Weights of a small transformer language model.
Size: 16 layers, width 96, 3 heads of 32, MLP 384 squared ReLU, vocabulary 8192, 3.35M parameters.
Architecture: rotary positions, an embedding shortcut, capped logits.
Training: a variant of Muon for these matrices, 4175 steps.
Each number is 500 + 25 x the weight over its row's rms, rounded and kept within 0 to 999. Layers, rows and columns count from 0. Numbers have three digits each. The size before them is the row's rms in percent of the matrix's.

# layer 2 MLP up, 384x96, rms 0.256, rows 121-154, columns 0-95
102:481448458548478501520515506488465493489475514488534470537524516477480469491524495502495530530521514527495522470493531500491524528507495494482486452498494518560464526502481465469544483517507489499489494466534483521490434463487511497532425501484505482482496463466487506483491511512492526512
107:488481535509494494514487511524487470510494497513520546498533485516519493507474435497493545489490509482474492478462497471482510515517488439520517508527519500475504472537525490478526501543471516540526488485491498539511441489475512559480527534472518472472528465481508447497473505483463525485
093:481467465505498490474503493525475473488503444504496496532497526541536502452484500484488461462513514510516498506529476503541473498470486464491468484492491508520447521467496519509488515539476453506489535530478467490466457460505475472513540483491461498453484486512515501495526530480517492555
102:495514540489491435465486486499525462504517491487530528509500461497507438537506504490470526522550503518503505486501475500488483530479507501547512499550477486532490491510463537520494498474517478505497585480478500460480478500484491473509497513476489446509439524504498523515508506522512518506
102:477476498508484464503474494531498473484552494485498528478500485491538508495481473519503531548462506472449533529501485511537523508513459493492521514451466557518462513484527502509498523503498510485493505509530513501512498476498431457506565452496508539491502532486551496503478509497507496489
092:507513499495477499496540502542487526546504493482511515518539487563487508490530523485439527514432500509534472510530518516490499520516518487487465537511473479522507493475520518482520443516495513478496520483507478482544537515459507495514526486520529512493513477511568494504513534453488517516
092:501483528507512502503465503456460500469542509514549481539511461524467445515487488530517485510504494461451522494521497489476492516504509525531494546457492496512477511527475488526517521514516512556512452532485492519516473521466490490474521491498508477476478507477461538518444491471524499533
100:485432478514475464487522459513469502500488496517530496494466476513579497450481504512501454508484520510509464492466525493502485480487494474478526546548504469543504486514500489526494501500536478510511519514508484470449506522483493551479491494510526517527497516500494501523451504507475552482
103:471493471510530522498506467491520544491475455508493480495506460560500492425470485509531481497492517520492503522568497514482527520489521498503535520482491493504526506512453504472541512470520503517522457502489464515498503472525479486480455452505498508453518477501485501531539514456497489515
098:474512466527463507494448485490485530489478518482460504448496485499511484545484506516495515499512561515498489556518468510490539499511476462477537508522548539491509472479506494529499497506472514481492488519500551486552491453510476489508547509529517505486544523517517480473502486522465511533
100:529500484529511517494512497522506537462495529462524462494501518505487496506519513469508492507497532487501521495494568520473528509499515502504521533521541500478543445541484491521516460507514515498525456549485512532541519505533491497526468539457518520485491509512528500512518568485511446489
108:491494502502494476484515496526544498462484480524516503548476531503470480533551474515447545465515516493504547563522501550495508518527513472488522470520443489526487523528499517483486523471532494541516465505478487500481487512475475510473481522474468455509510463495491492536514511508489511493
104:536503524506510467486511517480520524489482494481490537528500541448503492473532487516504488538526547524478533516519516499499477504436448492518519536533491456526474529503524503453479524504530528475488503509498519496524496494466496491503497489460497518515517478467470564486534512466466519467
095:481497493472504518540457560476525517501502521487533516491501512490487449536478491480513527481503513526474519496535537518522500532496500478480534519484474482487494517513537502469539514510504523474504493507490488481546496495515545475496493535515546510480556458562543511489477481482481447501
110:457505476501530564488495487473468492529495502540509484550468493483499531458515516523490502494495493485524498498481532526500515497457530425471518538474486503521503507536501481495489527557483548496525460508548502515507479494470539478460490490501503480527504496503499495544495475468480491524
114:467536533478460491457513514494478558490486543462493471495503484521522469506483520512446525485439534509492491491527552523516497550483492479502532484533457515516505493521498516510492509488489531516481516489503498507506527528482541544497536563481487518525509465527494466507500500492493520482
099:466481480484518544526542499517475468497478498513479494457465500505522449482552500476501512504493484489534517492498512499498506492513485501459522489529514530462536498521505517539461480471568469547540518546478502457493463527522491508483481526520512479483456520502522527484491493536480521504
094:490477522481537474492542481477442462486524455504510489508476512532494511549513522523530527522486482521538465500472492524490483494508511534532519483521518541465493501493558529499453502524505469508529489520441490497474447509485527492478455455486520480515498472484471496506505505506494512513
096:481494483500477542488485455486456508494488480478494476532537525488501497483507524482502562460523471493545476504486482512521535531506523522496533526522475513518534511529486512498516482523499490517523497477493542482508471480531446488497435521470467490434491512524491541524470508520493501535
095:516513508516516492447472524484486533572511545460498526516500510510481515530524503520508530542523501516512500474487510535520524494527525509559521504503524523490471532492485499502505517498507505464513542503501531534489518511556532518483502497513453509486515537511478494459516488490443486441
087:510476476459479497481506518495463532528504471497482496532484494466537481457546469501521510499500525473510530491526487512528497493473526527483527506454501534519524467529523549474463498512558470548533469466508476544461499472481524500499480508474478495501499482468540507528512530497485481520
107:511501524483461506545484455560510506487515461502487491501506544502459490481534494487524486491487524506488483511502485527523549542478478482489488460532510520563519499499518486494545488485535502494528456524505497491521500478488461517483513486470488466499536497494522534446438506514522471514
106:507473485516522498464463474521495473508522461517473507536470481534511472503482506533477532544470484489478456507495516463512493471509481503539480502512487522536447490541482507484538510539469527467535498513468534501502497521484481454530477485549561486524503499489495463503514514484528483477
104:487537425511498484492467529500507515549501474490505494494467507512516515503490488483517469464507496528528471504538516528533477513518539530506536489517497491565497484495499481458532487515488462510507465465508532492510472515483529484474502521454567479457478472483523516483481474494533492497
088:484480498488493508483525512535524469503486527488496478499555490530515559481527513494512507555497486520461492516489449511530484531454499499509510511480497496532457517528492481548440496480503501521500511520494518525493505507518514494479484471536539481517538489489468538550569493512496466504
105:497533492498500515542505476488496545458525494476496460478451542523513476513503532471535432475509559482524474516505499476513511491469466511529516501486545544513500489508554467499506519480491479474494522464492503502479520461486475460502505452482514474525517513485499503492537523499519502470
095:462523485483500504522508524476477507467466463473485475482482500480494534505495499522460512467475478519530502524530517519508498560503478462493492528534515489467446518465501506512470455455494488511564497517502516503480502492471470444502507520442481457507515488490523470475505493493489514456
096:524485520521471528527472502500551519464510476482507526550483507477515489494482506522494460527488540488513522469548478491530511509480484531484530477524473485519489500515500532536490537521526505479529450534507482477513474485484531493494552480514459564531473508529523524459465508505508502484
035:495508489500505460528501543504457560517509450453480504521541495494494461491514481513511519521515493520457517489482526470504503522488477485466504526552466504501478508532476507536523481507537559492512478509531536451520453511500512485499514484475529481482515512481486561482517470484493505520
096:514472508491517473503506520519519487441453488476487532485484528496502548534485495546508460552505501452516490531509499500525514509444519459483457482508494465505491434511490514525512470540501485517526517488476544548499511517512504510480527547503490527507508483530480506493499491457512500525
089:474486517475478489505503537503473480484533533471494489513501499496511538537529420496455499507499526495470508512480478523487490471487520485485508469476480497524483501484526507513518526515512515524473559481480541486568474476497472456515513512516493476497521473529474523492491552547456511479
104:487486468444513511537508577517548491530503518494531493505464483528532484499564478523494494521497507466499509479482504520493511520546495495493505510493509488518483457489488483504464508506518512523498527529472493484514475540536525517488441508491516533506504497480538479501501439476480482549
102:470521498491511502498495505449486474499490531515523511528524490524509481531542516473478514508525525488518509521525429483494487525487487486463476507438485522469477493511474499495466499527461514478519490487481512494466476478499471470498479473534520545518492542496483568447509462528477481521
123:490497478471486489501530530474462569457511541481515512514478500479509503534511512478521546465494530472523480510521508504495499535516477505520466491450479500518529487513503528525465483511469506506455501507485500508505514516464448443526492472440512478470534471479528505514514475473496516470
# layer 2 MLP down (transposed), 384x96, rms 0.386, rows 121-154, columns 0-95
102:491509473463456494533440495497477493547525532492471511504487514486458510470520510522498491526515455573517514482510479500523532523462460514522527472477511496482438510488513488505475464503477484532467528527527480506516450518515499491468523515513503519523507498455472474512493528505496481514
103:509513512525477487496491497536527485488500475485501494510511474484493509494483506427492499486512470498488456479554511502469500518497483495512477478489502554503562514513517514486526538496526490515499456504510447453522500518491497525431477489465491531536485531498472467521548486495475499448
102:491528481505480465503494515564483479489480559547514496508494474542493524518535463513477453496509523546524519497495502487519474515507520504509525457502492521481519544476485521478459497486506483513520502508516497463466441506499514507565529556499525474520495508486503494468519476521461500510
099:465470492507543492495491520471520516487512543482524536428501500485478508494509496504474489479504500498546461510502500507489467499494487549495494506506537523480520511533487448508424495495481501515483505501478474546514511482463488460445475532492450522490487499495511479473532492551498492526
103:558520471481533496474508473474512494478483532502540493492526479501516493476474551508524498456428472455475486491452522492519489490512504515510494469495483542526469478519481521507482527506519498497492475485483427472496524513504472472505531486485543531493477467511518502497518548510520485514
096:497525531520497546482511535523431491505494497488518503479490456509526483552505514497489507470464545472497503509506494510517525485500505490493494505441470489521546492463503477526468491479477484535468475498506483551558532511486495539528522518572489475505521510490469499521522489512487511497
096:483475499504503509520491472518518513528462504532514521508479515476470503517507483464485515507537486527500501518466523514511492528522467508511529492514495540536555487529470518487448529483496476426473473460458521544520527445516494495508525528524466522515459451496495527487484508515491507479
103:526527502486531490562466525510462490522524535504482534501478520499474534526514520504464490480482512545514507496502481505503486532471504523489485438488515503486522541514483528482509494499452512492429482475467569553543527506507481525492495521520486488500525500536492512481518504479497480516
100:519544527551497512519506483508520470477529489488494513519482500490456500467485497480502508479499557501522494450469485543513488498508485494521489488492487488532516492499532526532469471437476489479473517520556505558535493472552491461501478515505491523563521519517492524506505481495486492532
095:505505492512494516492481465542517516540498537491490477480502452508498483521511524502503525493508506485523476503484502474500534532479486516470444490494477493505497479523445557478506548507531493528483533517508477537469479492469481501508491499535466541517488464469504475542515543568524460487
104:477504504470506540497517499515467484486459486501481476447529557506507530516488472514501488529516517463545480500487483527487541511515509465476517495464490468473483493478474493507508499458517503538505503512479496530502491437481445455495439509492484544494502497515450512550520491481501500514
101:511468505541507522512502477473510481477512527480534475499507551448510519554475507475541459492513494504493468479474501520505494525520494472477536455466513510505518502507474501492489513455495514527499520491482494512482511557494523523548498490541510534495476467529448486481512561505469491459
104:537489501471481467532456501503453475503519522510513508472497530452483474536505498541489492548481487497479522506457510499500466540501484533465534485536505499535432532488488507536522475467455533522529468520487500527543494486512515531509498488509517508503520523537519491542519500520505522499
102:463493489538455516506468511493507492502467497491478467491489487500510483472510518479519501482480502512525480487483483472532451484469509526524466527470476440475460562544481513474476530544530530518501487545511460478554515540522525472487493498488508502473501494513520502508529469536481519507
107:500530503479511488512534478483519506537513508519467504456510500468557526501501541521484485529483471490529472534478510485496436500466469525458450516511492505497552527527441492498523483496502517506496520478519522516525497514478484522427507504514484522500494484524474515483465550489518514508
098:536487472471484504477523468485468475480462461482474488504513556523490508469496515519477512501539521505508497485504520502515500449459483513518498456503477486483451531525468451450493468509460488552516501481477481534500487524490499485488502517530454530463527514480520523501494483548476478500
103:508498503548458500500484535482493502452535535506460560545500461522470548496500474475504489497465498527494425466497494504467499503475490541486495492533473506520469503516488494508461524480509478519487493492486512484520535514475538467479491497512525513452501518474541506511516506462488480528
102:526524506551482489515517504532482486500524485516494510503512492488491509502497534504528471504548463541506479558505483482448478520447485510481546472511496512513508531584499507505479533479501493522472499487489518477482525496481557543481485514536480506481472464475546521504523473489509479499
105:477511508485547454503458493499484502538499481499473508478482474474497474510497492510506456469467500475568527488511474495541513519487474492491526513462523481439509466529528504515481510514481503506436472535512496482515518472506524472449504509506495515464499484515507472487537532474506459459
094:527490526513483506500527471517498501556503465498524502527512479491507514443454527561453475507497516516504489486502474528543532508504476474489513485452505511518474535471492506496491540507476537499476571504461527497498468509499491500519471501535500511481527539517492503470488505461458536486
096:500519532521480512496493486519515472513519493506490478501456522506512512548481528503478503511489532512493481432459502513558507509523504544506518529480473493495489525465494487445527482456494478543478462450497524521526489525469529514496489543521488493475482533480534497486540495474530456482
104:443517519486483475508524514481498483496540517522506496526530526433481522463496518541507499499526497527495478516454510524502503512516456497484469496521524478488517517493506534529505512450560516451529498445455481502517499495476486499511489526521477515463492509496499527447510496529541530484
099:469501462485546507470465483509488491477506493489490527491494473487505473508464503458534528503472494502487452507514447426514499473477465515486479534540504519494518518511462494505525507502505441500493483453543498513526509502482481437505495524495476507466474454511501483478542490506495473514
105:478498483540520509554492464519539510496479491507552541487504542479503533516491541474536529504487515503513484478495466504526482502501486478463487476505529520517512525468482458455521499550522517538491491488492521516512499535472509480544542516520491522508507476477454542515488471525542538500
088:517495538509460477501487506540522530490502473529551507525547433493489516513518481466496471493506503501521493454500522450551505513515454547483492461488497505515544483495502531474525513499497512467513512473521505460524492507491478487515488510481532535496505492542453511521487504540471462482
098:478487501440498536481510535498494506559514486515504475496482520459500502501525544527478510509517502547471466525493543505482485504499496517494515495490494456531519567440450493532482538531504503475477499520467486510516506511528543483511511514503500521492472492488461513485455499476506508552
097:498475512506474499465530473551505504492466462475523517520457468517515536473498502513496505487479493495510514513469516517538507474481499505514447499457497541531536508456501523499428447496509463498465514454481510532500512486498502502555500472503483478497511478483477553505524509531476494520
097:522510518487466480524486435490466524541464473522449502471511496480494488484515510467478477515481481507524543512494437498505524504510506539467528475454481512501457549496500485488530547479503504482502471531491489504457512491518500496495528517539525509551510461516527517499492518522535491523
058:515488506494502530478512510504523463497488551544492476490515500489511504512535508497523496470493509553510495499514488490502507457493488553465491500531531504468540466457473504530481507528491516565479504519518464487563540514510489513489509514552461515490534489529505449536522475493471493523
098:463535464475474555462505512512482525525511530517496516458490472466463506470479551479527479492509500524503489505540548495470509547471481501492450472497476467529461523491513496485534520497498492487510520507488513457521506519525476501496494511511531517469478537488485523472461521440500484517
090:496498471492537487473507519510515527485484502532486528496531541516514520523478503537514512488490497494446514464475489466507494444484509553525492468492493437516505478518488463506525510496493535554485498560519557470512535518494488480506476495514520511489512450528464532520522524500483526492
099:502492465516525479502487479473484501469542490509462516569499486434534489514457500481451495483508487499492547526534519462498491487491477493499461515516543506488493509441502498460460479508498514470502479484490506491524484464454509513489487483499460498517493478510438486476512470463514511491
104:496523536527522481535468497500512535489483507498498469494518527523515510522457482529543473502504474491512458532503496513517525484528553519552499496489513520490562526526496525487517426491483461489462507471482512544479511520490511512470543491496477495521505487537487484492541488556514490489
103:495492509475477498506517532541468528497495520491486511509479497517479496464492502522529503462530548492499556464489499544476457504486519503515536499449490523490545509519515531556421481537484522487509471503472477526533488520485488506434501521538480485471492504482501483499485516482511498490